From a checkpoint of a small transformer trained on Wikipedia: vocabulary 1045.
Each number is 50 + 12 x the weight over its row's rms, rounded and kept within 0 to 99. Layers, rows and columns count from 0. The size before them is the row's rms in percent of the matrix's.

# down: layer 6 MLP down (transposed), 384x96, rms 0.0977, rows 220-255, columns 0-95
# up: layer 6 MLP up, 384x96, rms 0.12, rows 221-256, columns 0-95
down220 070:57 54 63 40 69 39 78 35 40 63 35 47 47 52 41 65 48 53 57 45 42 49 38 55 41 70 47 62 62 52 57 30 54 40 59 58 50 48 31 38 57 39 56 63 26 74 62 68 52 54 38 52 66 53 59 45 73 39 52 67 46 38 54 48 53 53 34 29 40 49 53 26 49 50 45 41 62 61 29 43 58 33 42 51 54 50 66 66 46 32 34 48 53 22 73 49
up221 104:44 61 50 50 24 47 41 52 46 40 46 52 48 71 47 44 67 59 65 53 78 41 50 28 60 48 66 41 61 48 62 61 51 38 51 57 68 52 38 39 67 59 24 44 70 40 66 44 51 69 53 59 33 50 45 25 37 48 48 40 36 64 66 36 60 28 65 47 43 41 34 42 41 77 34 63 37 44 72 45 50 56 54 49 51 48 66 62 38 62 57 55 48 59 42 60
down221 112:50 65 47 84 55 46 45 71 53 65 29 54 55 40 41 61 62 50 79 43 43 66 62 46 74 49 62 52 46 52 55 59 52 46 50 45 53 42 42 09 63 37 43 46 39 40 63 40 60 45 54 61 29 53 48 35 38 62 50 29 49 61 41 45 50 36 45 56 49 48 40 58 55 31 44 35 40 55 64 41 54 66 30 49 49 27 46 50 48 54 57 61 41 30 71 62
up222 089:39 48 31 57 39 52 43 68 33 34 36 70 57 47 67 45 86 60 39 55 54 69 55 60 54 59 37 62 57 48 69 40 38 35 59 52 38 40 46 57 58 62 50 23 42 59 39 58 50 61 67 32 52 33 53 36 36 46 59 58 36 49 36 55 32 56 47 55 68 62 49 62 58 63 39 43 46 30 43 54 32 58 51 39 71 63 47 27 61 50 34 60 50 45 59 41
down222 081:43 44 39 49 45 56 74 65 58 65 52 56 28 52 45 43 39 42 51 41 60 52 62 57 46 31 48 54 48 90 42 71 35 61 56 41 30 35 47 62 56 48 52 36 43 68 40 51 36 46 36 55 52 55 36 42 62 53 47 53 53 42 60 14 38 33 74 53 46 55 71 53 42 64 65 43 57 34 56 46 38 38 46 50 51 48 40 55 76 33 36 56 53 53 51 71
up223 107:13 50 60 42 56 52 34 35 48 42 42 57 51 86 39 22 50 53 58 73 51 42 58 55 67 50 57 64 55 33 54 54 52 25 40 44 44 37 36 71 70 45 34 39 68 71 55 56 43 39 48 46 41 45 61 52 44 31 37 44 46 69 42 61 46 52 57 36 63 38 54 43 56 38 46 49 45 67 63 54 49 47 55 54 51 56 59 42 66 56 55 64 46 71 28 50
down223 112:60 56 58 35 50 71 48 37 30 66 46 61 62 59 59 55 23 45 47 42 44 58 44 50 45 41 60 46 62 55 30 60 75 50 56 38 56 65 45 67 26 29 57 71 62 27 35 50 19 49 35 43 55 47 42 42 52 56 36 38 42 30 50 58 67 58 59 48 61 54 46 53 59 30 60 76 38 45 39 60 62 46 47 54 40 41 36 46 40 62 54 46 58 34 49 67
up224 097:45 46 46 53 43 55 55 35 49 54 53 59 55 57 36 40 33 46 48 41 40 72 53 48 40 44 48 67 47 51 58 47 23 42 59 84 44 44 50 61 70 66 39 50 48 48 43 53 73 21 63 37 44 51 47 63 50 49 51 64 32 53 66 76 35 51 71 27 35 35 53 61 58 62 41 60 51 43 47 48 12 72 37 53 51 45 42 56 54 64 43 46 53 36 49 63
down224 084:67 35 41 42 41 45 56 48 53 38 61 55 26 67 38 41 37 53 46 50 38 46 67 49 43 34 47 55 63 44 77 51 51 23 53 56 43 37 49 64 43 48 61 49 46 49 39 53 55 53 75 80 41 52 51 53 35 47 37 30 67 32 73 59 52 24 40 54 66 42 57 37 72 51 49 46 42 51 44 51 51 63 45 65 26 51 73 63 54 48 66 53 69 48 41 48
up225 104:43 42 48 38 44 59 42 65 43 61 50 28 46 75 37 28 26 42 49 56 46 62 34 42 73 21 57 43 37 42 48 54 59 50 41 65 63 44 66 54 62 36 57 60 39 60 44 41 54 41 52 61 38 48 51 67 42 59 71 89 41 66 73 48 38 56 43 42 53 55 51 57 49 40 59 51 57 59 52 38 38 55 61 52 64 65 54 47 37 63 76 51 45 49 36 42
down225 082:69 41 66 61 36 50 69 65 44 55 39 44 25 67 63 57 38 35 54 40 47 46 47 62 38 57 35 48 26 28 69 32 50 65 39 47 47 58 43 52 50 46 75 60 52 52 44 48 57 63 55 40 50 34 43 70 51 66 46 55 51 30 59 54 48 47 12 28 60 48 59 42 49 52 61 32 44 48 45 38 57 62 41 42 62 44 60 40 49 49 65 30 56 65 74 55
up226 072:49 42 54 44 76 60 43 49 35 44 49 46 75 44 40 65 35 52 50 46 48 49 59 47 33 36 39 33 45 56 43 44 33 61 49 41 66 70 46 55 43 34 56 69 36 46 44 36 66 37 44 50 46 57 53 72 65 61 39 49 33 45 76 54 46 53 72 53 62 61 58 66 40 56 56 51 49 25 51 28 49 49 64 66 45 61 29 61 45 78 34 41 72 36 60 45
down226 092:52 71 43 45 26 60 58 27 56 54 52 47 64 48 59 47 48 61 60 52 51 38 45 39 33 41 42 76 32 58 31 21 55 61 60 72 62 50 45 44 35 46 38 57 60 41 48 38 40 36 45 35 59 43 61 44 45 42 74 47 56 53 65 60 41 29 43 72 69 50 54 60 34 69 59 69 57 63 53 58 39 55 63 58 56 54 37 37 38 30 36 58 37 60 52 63
up227 115:44 59 53 42 25 68 44 49 57 38 46 36 48 50 69 44 50 63 67 36 41 56 44 34 76 25 55 35 68 35 37 65 55 43 72 44 50 66 52 45 65 47 43 51 70 60 45 20 69 63 58 45 22 41 50 60 44 59 55 68 37 55 60 37 39 49 54 58 64 36 28 43 53 54 59 46 61 49 65 41 57 55 55 47 27 53 59 44 48 51 68 60 52 41 60 63
down227 126:79 32 52 44 52 48 61 44 42 67 52 67 58 60 53 67 31 44 40 60 45 55 52 42 50 54 68 41 72 52 53 52 37 57 54 53 51 51 32 43 32 57 70 50 54 78 47 49 45 53 48 36 44 59 57 39 17 53 59 62 43 50 24 39 65 46 62 40 33 48 43 50 39 64 78 38 49 53 60 41 39 43 53 50 53 36 48 58 40 34 75 49 49 33 77 38
up228 096:56 51 53 38 51 56 47 35 36 39 46 31 59 40 55 52 46 53 64 34 46 53 53 52 48 30 50 27 68 51 56 42 33 63 79 53 62 73 53 25 63 56 48 53 57 55 34 57 50 44 51 30 48 47 50 71 63 45 46 51 26 38 40 49 37 56 64 40 54 41 32 39 44 82 51 53 59 58 69 48 47 85 27 50 48 40 44 71 50 59 42 58 55 42 63 53
down228 103:59 39 58 67 53 44 45 55 55 48 45 54 49 59 45 51 64 53 27 64 50 50 75 45 74 48 56 37 46 27 61 53 51 31 37 84 41 24 30 56 58 67 56 40 52 61 37 42 52 44 37 53 50 49 71 46 35 44 45 42 72 74 29 43 47 52 62 47 52 51 56 62 44 37 41 42 33 50 33 51 49 32 58 49 51 40 63 53 60 51 56 80 44 44 49 73
up229 098:43 61 41 38 56 51 53 58 62 31 40 49 46 56 50 27 55 50 53 39 69 48 33 36 37 54 36 57 64 66 45 32 59 83 62 55 47 59 44 64 55 53 32 56 56 53 38 57 75 67 65 61 40 34 52 68 46 51 56 55 58 62 62 45 30 29 57 41 51 36 44 40 20 62 28 30 41 58 72 43 56 54 50 40 53 60 56 61 62 45 60 61 68 38 56 49
down229 099:73 63 52 64 48 25 62 68 47 58 46 54 52 41 54 64 34 33 37 69 55 53 38 23 22 43 52 55 46 49 50 42 39 81 53 47 58 54 52 61 38 52 64 61 39 60 58 63 69 38 62 70 49 50 60 74 45 54 36 44 64 44 48 33 51 41 57 29 38 44 47 62 39 55 30 46 53 51 61 44 54 56 40 26 49 59 52 48 54 28 44 73 47 39 57 45
up230 070:41 52 47 44 45 60 53 54 42 36 40 45 38 64 43 39 68 70 57 54 42 41 49 37 45 53 42 45 65 41 47 62 64 50 59 52 64 47 45 73 64 66 67 32 62 63 55 78 48 59 57 44 39 53 59 40 62 53 47 55 44 51 26 50 45 49 32 44 48 22 43 27 42 45 59 45 57 82 74 49 66 63 30 31 58 50 58 45 69 47 68 63 39 39 34 57
down230 081:82 62 47 43 36 57 66 46 40 46 60 60 51 44 57 61 62 28 51 58 61 42 58 59 40 28 54 45 34 51 53 37 48 48 69 67 44 52 60 56 31 38 53 65 56 26 33 52 54 46 50 61 60 45 61 55 17 45 70 59 47 36 44 69 46 25 69 40 57 59 51 70 47 41 75 62 36 56 38 54 41 37 50 61 36 51 50 37 54 30 53 52 36 40 42 50
up231 105:32 38 42 38 59 72 41 54 65 46 60 60 59 56 21 39 36 42 54 48 68 83 31 44 38 43 29 54 60 54 54 64 22 48 48 41 49 44 52 49 50 61 40 63 69 53 43 57 63 42 51 46 56 41 66 66 45 35 59 72 29 66 58 59 48 34 50 54 62 44 33 51 38 49 64 49 57 41 49 49 53 53 59 37 44 54 77 67 51 58 46 32 73 51 51 56
down231 080:63 66 61 18 33 45 61 63 48 55 38 52 51 63 50 32 32 60 43 53 33 38 29 50 45 56 47 63 63 49 39 64 44 46 55 59 49 46 40 49 48 51 50 34 51 58 42 36 60 54 38 44 37 63 52 29 55 47 51 54 34 45 68 47 50 61 52 48 59 47 60 67 40 38 45 72 40 63 51 38 40 47 24 65 43 50 93 64 54 81 52 47 51 32 61 47
up232 096:36 57 27 51 43 49 44 67 60 53 49 55 54 57 19 29 62 41 72 38 42 69 38 50 63 38 39 58 57 42 31 76 18 57 55 56 53 39 57 56 65 38 57 58 48 62 62 67 47 50 75 64 46 41 66 48 34 40 53 38 51 60 47 31 57 55 40 39 36 49 38 40 36 59 60 46 71 74 41 49 50 73 66 53 50 43 44 46 60 52 51 40 51 55 54 45
down232 100:49 31 57 76 79 46 54 47 41 36 45 28 40 57 37 49 59 43 57 57 58 52 50 51 52 62 59 38 41 42 30 52 44 61 50 34 47 57 49 44 49 65 66 26 65 61 54 33 49 23 59 60 33 39 59 27 28 54 53 58 57 39 25 54 37 39 61 55 54 63 60 33 60 66 52 52 49 60 58 50 51 65 47 42 61 40 61 31 67 70 40 69 43 51 67 52
up233 102:53 73 37 46 44 59 41 43 70 31 46 62 67 48 48 50 54 80 54 68 49 37 38 53 43 69 43 71 57 50 44 38 56 34 56 58 50 33 51 32 56 58 39 33 54 55 51 43 51 56 52 41 44 59 56 50 56 39 36 33 44 48 31 55 68 29 49 45 37 30 33 51 57 60 34 57 53 61 78 53 77 47 38 50 41 41 65 50 61 61 67 36 73 41 36 57
down233 127:42 49 29 62 67 51 53 39 35 37 62 49 45 44 33 48 42 53 61 44 31 47 36 53 47 61 51 73 60 52 33 50 41 62 26 33 53 60 48 59 44 62 34 42 37 54 50 59 57 45 64 55 65 30 29 62 62 43 43 51 05 50 62 55 53 44 65 58 26 58 48 59 66 73 44 55 59 61 63 62 42 60 55 61 54 55 26 61 48 59 64 39 59 41 49 43
up234 098:50 67 50 45 60 57 37 65 48 51 56 33 71 65 38 46 57 57 54 41 49 37 60 34 53 56 35 39 59 37 34 56 42 69 46 68 54 36 64 52 53 40 63 37 55 67 69 40 57 35 60 61 38 31 67 47 36 61 58 39 44 71 36 59 27 48 29 38 35 48 22 52 49 59 53 64 49 48 42 38 44 68 38 40 53 84 40 39 56 63 57 59 49 50 65 40
down234 099:71 46 46 63 59 44 41 46 43 37 53 43 64 44 27 43 65 78 48 50 45 51 59 49 36 37 65 44 71 43 62 50 40 24 53 53 27 43 72 42 56 63 68 36 61 68 54 33 51 56 42 56 43 21 56 54 39 36 69 38 40 59 57 44 36 60 47 31 62 64 60 49 56 52 44 70 24 55 42 36 57 47 59 33 61 63 46 51 69 48 55 49 47 61 55 58
up235 088:58 57 59 58 53 46 51 48 31 46 47 51 52 41 54 51 74 47 50 37 46 48 36 39 47 53 46 24 55 61 29 72 38 59 54 47 62 84 46 50 50 45 50 51 43 74 63 53 56 39 37 23 50 32 36 43 51 52 73 66 45 41 33 52 42 60 28 30 64 58 51 63 50 47 66 52 50 67 36 30 62 44 64 54 48 55 50 46 43 55 47 74 39 26 57 26
down235 089:39 44 45 42 48 47 18 34 73 40 57 41 66 29 47 54 39 52 42 74 40 41 55 57 41 55 37 64 40 53 71 51 38 49 57 60 56 33 54 53 45 50 56 47 45 74 29 65 43 53 62 58 48 60 48 29 66 38 32 49 42 60 74 47 65 30 48 73 60 58 60 46 45 47 42 54 53 34 34 41 51 52 59 49 60 46 36 45 55 72 51 33 60 78 58 63
up236 092:48 38 39 38 35 35 51 55 34 42 42 65 51 49 53 34 52 57 59 45 49 72 48 45 55 46 50 56 60 47 57 61 36 67 69 70 43 74 69 62 65 62 41 52 48 62 49 66 58 28 44 36 38 25 63 37 45 41 68 48 39 59 40 58 32 31 39 34 69 65 43 53 51 55 44 52 46 47 42 21 44 56 51 52 81 42 59 41 60 69 43 63 30 53 51 53
down236 111:65 59 52 39 54 57 58 54 60 52 36 68 35 55 53 38 61 53 58 61 36 39 43 42 69 52 54 66 56 59 51 54 63 50 63 78 98 43 52 38 53 50 56 36 59 73 50 52 60 59 32 38 35 47 62 43 35 47 54 41 38 38 29 50 47 28 55 39 35 53 51 62 39 25 45 44 28 53 47 38 57 57 41 32 42 55 60 40 67 53 45 59 43 40 64 47
up237 071:43 30 61 40 87 45 48 30 54 68 47 53 65 48 62 40 49 29 63 36 44 47 45 61 55 48 52 61 39 50 81 40 48 52 44 66 43 63 27 32 59 43 52 41 50 58 48 52 72 47 57 53 50 36 47 43 33 63 44 67 60 37 32 60 63 47 58 47 50 60 50 60 57 38 38 56 55 46 19 35 43 45 42 43 51 64 74 78 55 59 42 48 50 39 44 42
down237 098:60 68 57 35 17 76 88 42 61 42 52 62 42 50 61 31 42 54 54 67 45 47 39 53 46 38 47 55 46 45 41 43 50 50 66 71 58 60 47 56 29 46 50 42 58 30 49 61 49 47 45 31 45 45 54 47 53 47 74 45 64 49 50 72 35 36 44 56 63 37 38 60 47 58 60 82 52 52 58 60 27 51 44 44 54 43 39 31 48 31 59 61 42 52 45 52
up238 104:43 55 56 45 41 42 47 49 64 32 53 64 56 46 72 52 56 73 42 51 59 39 39 42 46 44 59 55 78 23 41 48 60 49 61 54 61 44 27 45 38 58 67 15 37 64 48 66 55 71 44 56 40 43 48 24 62 66 54 38 39 46 24 65 39 55 56 52 46 34 55 63 35 45 38 46 51 51 64 37 73 56 46 46 47 42 67 58 47 69 51 51 32 42 47 46
down238 086:62 55 29 57 65 37 42 46 25 56 35 88 50 46 48 68 32 32 57 53 42 49 55 61 54 45 69 36 45 51 71 64 56 46 55 52 54 50 70 41 43 51 45 59 48 61 35 63 70 33 67 64 47 53 61 30 54 38 48 36 71 54 47 51 63 50 46 44 38 48 53 50 69 55 38 47 38 35 48 49 64 32 42 51 46 52 52 50 49 23 51 78 53 42 66 33
up239 105:55 62 33 48 47 76 40 55 48 39 69 52 63 60 40 39 61 58 68 52 63 48 73 60 77 50 45 63 65 27 28 51 30 38 56 64 50 33 66 60 42 51 45 43 59 53 48 44 58 44 61 19 50 54 58 45 52 36 52 30 35 44 44 52 28 58 60 39 45 60 38 35 47 67 39 47 47 34 57 49 47 83 59 56 55 51 35 38 55 45 54 40 57 37 61 37
down239 095:62 53 51 78 45 42 55 26 61 57 52 93 61 62 43 39 33 48 53 34 53 36 52 57 45 62 52 56 65 48 37 68 31 43 46 60 43 50 48 36 35 42 38 63 44 41 49 48 53 54 63 45 60 58 44 53 73 49 36 40 46 35 19 40 30 40 55 64 46 57 46 70 36 53 35 43 64 55 42 57 72 60 48 50 36 56 42 62 68 43 45 70 59 48 56 50
up240 112:53 57 43 50 61 55 38 70 34 56 37 24 48 54 47 48 50 56 49 37 61 63 61 21 60 37 31 43 47 50 38 62 49 61 61 68 51 71 52 45 44 52 76 42 58 53 57 46 54 49 47 55 36 39 50 59 39 49 78 49 60 60 51 44 35 39 13 37 51 61 41 55 52 57 70 53 61 23 45 51 61 52 60 50 55 44 29 54 48 44 61 63 48 64 73 25
down240 106:60 41 48 44 68 57 49 84 39 50 49 50 36 61 48 54 54 64 71 16 40 64 52 47 48 35 45 37 61 46 37 39 30 44 44 47 51 58 49 47 50 49 40 44 48 49 75 45 44 41 58 48 70 59 46 66 37 44 59 69 91 46 35 59 33 27 37 38 36 41 35 53 50 53 70 60 42 60 40 50 53 51 55 67 49 46 60 56 46 52 49 51 47 25 62 51
up241 108:43 52 40 45 39 49 39 80 48 55 44 49 56 41 64 37 51 48 54 59 44 61 51 31 39 41 17 46 50 33 51 46 53 61 61 50 45 64 35 29 38 55 62 55 61 54 75 46 59 48 38 65 47 23 36 30 38 51 57 51 58 78 42 66 47 45 46 44 60 41 30 57 67 34 51 43 69 41 50 44 50 48 47 33 71 48 65 49 54 56 55 74 66 72 61 43
down241 110:58 33 41 47 47 43 53 73 61 76 48 55 35 44 71 33 56 36 59 48 67 64 57 35 46 62 36 49 48 49 66 40 69 53 55 76 43 55 57 26 38 32 30 66 54 59 66 43 67 39 47 66 46 62 39 44 56 50 52 40 63 43 26 60 46 48 30 41 50 48 64 51 36 38 47 37 48 38 52 36 55 61 57 46 61 42 62 53 48 56 34 59 81 48 53 32
up242 103:53 40 46 51 63 26 26 50 48 71 69 50 76 53 46 57 55 54 60 43 70 45 63 20 52 22 52 35 40 47 54 44 37 40 49 75 62 72 45 40 63 47 58 23 56 46 49 74 53 59 45 52 57 42 48 59 53 48 62 59 42 79 48 54 37 33 38 55 51 51 43 78 29 60 44 54 57 48 57 42 33 56 49 46 63 55 41 47 51 55 53 46 44 49 43 37
down242 105:36 63 50 46 40 29 49 55 56 51 57 40 49 42 35 50 57 64 47 38 64 44 65 43 49 62 57 41 59 50 34 55 45 35 59 45 34 59 72 36 69 46 39 33 55 64 60 59 28 47 43 44 53 48 53 40 59 58 83 62 57 28 22 41 56 53 46 38 68 54 46 48 51 34 50 53 37 52 57 32 65 45 45 60 48 61 39 52 86 62 29 61 59 61 45 24
up243 101:42 73 35 40 40 43 46 54 42 41 23 47 51 42 47 37 51 54 64 67 44 57 55 53 62 71 69 58 55 28 59 51 42 51 58 56 78 56 35 43 77 66 35 42 71 72 56 48 55 54 44 53 35 54 33 63 57 37 51 62 33 21 48 47 65 38 46 31 43 34 58 48 56 55 40 60 53 57 70 55 61 67 32 57 51 38 63 44 41 62 49 37 44 46 37 56
down243 128:58 25 36 56 69 57 46 71 26 49 66 42 50 34 55 56 43 38 62 36 47 56 52 46 33 41 41 37 63 48 40 64 23 45 38 58 31 53 67 49 40 43 47 60 45 59 55 46 46 30 49 45 30 49 46 61 64 41 28 48 55 53 64 40 43 58 70 50 54 82 71 52 60 68 63 51 54 38 32 64 36 49 61 63 49 58 54 52 64 40 53 37 71 40 65 57
up244 086:45 54 51 56 60 36 51 48 68 51 43 59 33 77 47 28 70 50 52 52 49 55 55 48 57 67 54 72 67 24 65 41 64 58 39 68 32 25 59 49 50 57 49 33 70 69 54 54 48 60 49 63 38 50 55 40 36 39 44 51 58 48 13 44 55 56 40 30 40 60 57 61 48 45 53 43 35 48 40 42 63 43 70 41 64 55 73 61 65 53 54 59 40 57 36 45
down244 101:45 77 31 41 23 69 41 38 66 48 55 54 39 66 48 50 44 70 50 76 55 44 40 47 39 59 43 67 38 55 46 42 55 41 52 68 69 53 31 57 30 44 56 58 42 60 38 59 53 66 46 38 60 51 57 42 54 50 84 54 47 65 53 69 41 45 55 62 47 43 36 49 37 49 35 77 60 68 50 46 33 54 34 30 47 59 42 33 49 44 60 47 35 52 42 58
up245 093:31 59 54 38 40 52 44 48 59 45 24 59 44 66 64 20 55 43 78 57 52 43 54 43 59 60 44 68 46 34 66 73 46 57 62 68 36 48 43 47 70 44 38 27 61 55 51 70 68 57 45 48 51 52 47 46 46 39 53 57 64 52 45 55 50 35 35 29 43 47 44 52 46 45 40 67 61 64 61 57 28 52 30 40 64 44 56 37 78 52 50 57 54 63 28 43
down245 092:77 51 58 48 46 40 41 56 42 66 45 49 48 49 55 47 51 80 57 47 51 48 59 64 49 27 29 37 52 58 20 40 15 60 31 38 47 68 59 32 30 50 68 63 39 42 55 31 44 30 36 58 38 62 64 63 45 40 53 62 29 45 56 49 53 57 76 53 56 59 42 57 47 54 60 28 42 50 51 49 49 54 54 59 65 54 57 39 50 35 46 57 62 48 48 59
up246 097:44 50 52 44 48 52 48 51 46 51 23 43 52 61 60 39 47 53 40 21 44 51 61 46 48 55 75 54 57 52 55 31 45 81 45 54 53 46 46 52 48 44 58 32 41 51 36 52 78 77 55 63 49 43 55 64 46 55 49 46 44 53 66 64 44 57 65 40 59 40 38 67 65 64 56 55 53 30 64 51 40 60 46 36 43 46 37 27 26 56 72 41 55 22 58 78
down246 073:38 53 55 42 61 46 65 44 54 50 71 58 68 51 65 50 33 42 37 60 39 54 55 57 43 49 39 48 51 55 56 52 56 37 62 23 68 51 62 56 44 58 38 70 70 46 68 36 38 27 50 42 67 45 30 55 84 34 28 54 63 44 37 38 49 39 72 67 30 67 59 35 44 43 57 39 62 52 39 38 56 39 57 47 40 44 52 56 62 39 64 52 46 60 54 27
up247 112:56 65 42 50 67 58 43 30 77 32 49 57 61 42 33 47 50 44 49 59 53 71 47 33 73 55 51 64 50 60 43 57 55 74 40 80 52 40 63 52 48 55 53 58 42 55 47 36 57 79 40 47 49 38 48 45 31 49 49 48 47 74 50 49 38 42 35 31 44 49 38 58 44 58 61 45 60 29 67 32 36 66 50 47 40 49 43 60 42 53 77 28 43 36 55 41
down247 094:57 68 57 64 39 56 46 43 61 44 42 59 33 44 46 47 47 44 47 58 57 45 45 50 53 71 41 57 39 50 49 56 40 59 51 44 24 34 66 35 59 73 79 58 49 50 64 63 60 66 33 53 54 50 48 22 50 57 47 58 68 57 40 54 61 40 21 59 53 60 30 33 33 39 52 41 47 51 55 35 41 82 70 67 33 58 60 47 50 36 53 31 57 49 61 42
up248 110:45 45 43 54 70 39 44 31 71 42 54 67 57 46 51 49 73 54 55 48 54 34 36 38 59 62 34 59 67 50 53 51 42 52 44 54 40 41 59 59 46 86 56 50 51 67 38 73 38 56 53 48 50 52 53 57 62 62 49 42 47 56 33 55 67 37 64 45 37 49 43 45 14 45 29 38 51 35 62 43 45 51 46 30 52 50 52 53 68 52 81 66 52 39 22 44
down248 089:38 51 47 59 45 45 34 42 50 42 38 31 50 42 51 51 46 66 77 53 42 47 59 40 43 42 48 76 62 70 43 46 50 69 31 65 27 46 28 56 58 36 54 61 42 47 44 69 34 53 59 64 41 49 45 53 63 53 40 66 40 34 28 51 58 53 57 42 46 59 52 53 48 42 49 42 57 46 37 37 43 26 32 55 42 70 64 56 31 72 81 37 51 48 67 68
up249 110:55 32 38 53 62 49 41 38 41 30 52 44 59 49 48 46 72 61 56 52 55 60 54 56 47 30 40 44 42 53 58 61 24 53 56 37 59 49 45 67 69 84 58 47 67 68 26 46 40 48 51 46 39 36 52 82 47 26 64 43 26 54 34 54 41 33 60 42 60 45 50 45 46 49 56 39 47 43 51 57 57 78 54 34 52 45 36 40 59 51 48 74 38 40 59 56
down249 093:58 60 44 60 59 42 47 37 37 24 44 46 59 57 29 46 58 57 38 25 55 34 71 58 43 37 39 40 45 60 41 45 45 48 42 48 79 40 53 37 74 59 65 39 75 71 33 63 48 47 31 68 25 50 59 49 34 52 53 58 60 35 76 62 69 33 49 52 49 33 62 74 53 42 46 55 49 31 58 45 53 62 52 46 53 51 50 55 46 59 51 55 65 46 47 56
up250 068:45 12 50 46 47 69 36 24 49 60 66 50 56 59 30 49 53 42 57 32 67 44 29 51 52 55 49 44 44 52 71 45 47 52 70 44 57 72 62 49 62 70 38 49 55 42 61 46 73 25 59 25 50 33 46 66 55 42 65 54 49 50 61 60 37 43 71 46 56 61 57 41 33 60 31 54 63 52 48 41 37 46 55 38 43 56 32 48 60 47 54 56 40 41 63 63
down250 079:61 76 58 34 41 51 79 36 43 22 48 67 30 51 54 43 62 61 32 62 60 49 37 57 38 48 50 54 46 56 55 48 49 41 65 61 34 50 49 53 38 51 54 56 59 60 59 47 37 59 48 68 48 58 51 69 50 60 47 33 53 48 23 41 29 45 51 71 55 38 25 42 38 66 52 66 42 63 65 52 59 57 64 50 62 40 64 29 48 32 58 55 22 47 51 44
up251 104:37 51 44 30 44 54 36 43 44 44 54 51 59 67 46 39 59 61 59 32 51 42 44 22 48 47 50 34 68 41 56 65 32 44 60 72 58 70 70 69 48 64 57 41 59 53 64 45 51 33 47 49 39 42 62 53 39 62 82 41 43 70 42 49 32 49 39 41 42 52 31 58 34 65 37 64 55 35 43 23 41 62 27 50 52 61 54 43 69 64 51 48 51 53 61 50
down251 099:61 40 80 50 46 53 38 51 66 46 49 49 85 54 65 35 60 76 26 37 44 44 60 43 64 49 71 44 62 43 39 51 59 63 40 46 48 41 50 52 47 57 52 48 65 81 49 43 44 42 45 39 52 38 62 64 21 56 60 56 53 63 55 44 42 46 43 30 49 56 49 34 35 44 49 63 31 47 41 24 56 38 46 38 48 57 49 43 53 59 68 37 42 65 39 65
up252 108:58 66 44 31 65 27 45 46 53 23 27 47 66 47 40 62 61 55 70 57 57 38 52 29 36 58 65 39 71 28 45 52 22 35 63 38 41 51 54 49 65 50 67 42 68 60 52 52 62 62 35 45 54 49 63 41 44 46 51 54 48 42 48 58 51 42 58 52 54 70 40 62 45 56 44 69 51 58 64 49 37 35 45 55 66 38 57 39 38 66 31 35 31 34 62 58
down252 105:51 39 42 46 45 56 55 61 63 45 48 48 38 42 35 68 55 43 60 38 64 56 35 42 62 47 70 48 45 35 38 30 60 36 46 24 44 49 63 37 64 27 67 46 52 78 51 52 28 54 43 60 62 29 61 70 35 60 67 64 49 43 45 52 50 47 48 54 51 71 37 38 52 48 60 46 36 50 57 71 74 49 53 51 35 43 71 56 22 62 49 59 44 40 62 66
up253 089:46 41 43 45 32 47 53 60 40 52 66 40 53 52 32 46 64 39 50 36 35 41 51 77 45 37 45 57 63 44 39 46 16 45 44 41 52 61 66 52 72 51 47 41 45 56 57 41 54 37 67 59 52 60 49 68 47 62 66 58 30 50 46 86 27 34 57 57 51 50 31 67 48 73 28 47 56 44 46 56 39 67 55 53 53 52 43 35 44 55 51 44 58 48 79 60
down253 092:59 52 51 52 46 57 68 43 39 42 43 82 43 50 47 64 41 42 50 42 57 54 63 58 44 33 63 55 43 38 50 48 48 57 71 65 41 52 44 57 39 42 62 46 57 40 53 38 45 61 48 62 39 59 58 48 37 53 41 59 58 23 78 54 35 40 66 56 41 39 41 64 32 37 65 44 50 50 62 34 65 51 71 26 39 41 49 28 72 42 27 84 57 45 41 48
up254 069:52 80 57 53 60 36 53 38 56 36 48 39 35 47 72 43 68 70 44 68 43 38 58 42 62 59 39 65 69 37 56 66 59 63 54 38 47 42 43 36 60 64 54 31 71 76 54 43 58 61 22 53 32 48 71 62 39 48 34 46 43 36 24 39 59 54 51 39 43 45 52 56 60 47 48 60 56 56 61 34 68 53 46 49 58 54 66 46 56 56 41 29 42 38 48 44
down254 094:67 69 42 24 28 73 43 46 54 47 54 59 24 69 32 41 49 66 39 54 44 45 40 52 40 45 53 44 30 40 51 44 54 52 41 83 60 60 58 51 42 47 57 64 60 49 49 46 39 81 50 34 54 52 53 41 57 49 78 46 60 51 49 64 44 44 42 58 53 38 32 54 48 52 58 60 58 70 49 63 55 61 52 27 56 51 53 28 43 44 59 55 33 53 20 50
up255 097:35 40 50 50 69 65 37 41 28 49 46 31 68 48 40 43 34 64 55 36 64 70 61 50 68 40 56 51 53 64 51 46 58 36 51 60 39 48 42 32 48 72 67 42 52 59 50 44 41 44 56 62 39 17 57 35 26 48 79 41 53 60 58 61 55 59 47 48 62 37 25 36 45 50 57 41 49 44 52 54 44 44 48 35 66 48 69 64 36 62 60 53 44 48 75 40
down255 098:39 56 48 37 53 26 28 45 48 55 42 31 69 54 65 43 33 67 49 53 60 50 64 31 73 55 62 58 51 34 35 55 48 51 45 48 67 39 55 25 67 47 55 49 46 59 47 26 60 53 57 55 42 58 37 45 36 51 62 58 51 42 60 45 40 48 58 29 31 54 56 56 61 58 84 52 48 34 65 46 64 41 50 59 53 44 53 52 38 63 65 37 74 37 73 31
up256 070:44 44 53 49 55 58 43 49 49 73 57 53 58 59 29 50 34 42 51 38 39 60 47 47 53 38 58 56 40 40 71 42 32 40 60 72 74 62 59 60 79 44 58 61 28 48 44 47 46 42 48 45 48 67 33 54 52 38 69 74 48 39 38 56 77 51 53 44 31 63 30 55 65 43 40 65 53 40 32 45 55 69 35 50 39 60 54 58 55 73 37 39 43 64 71 57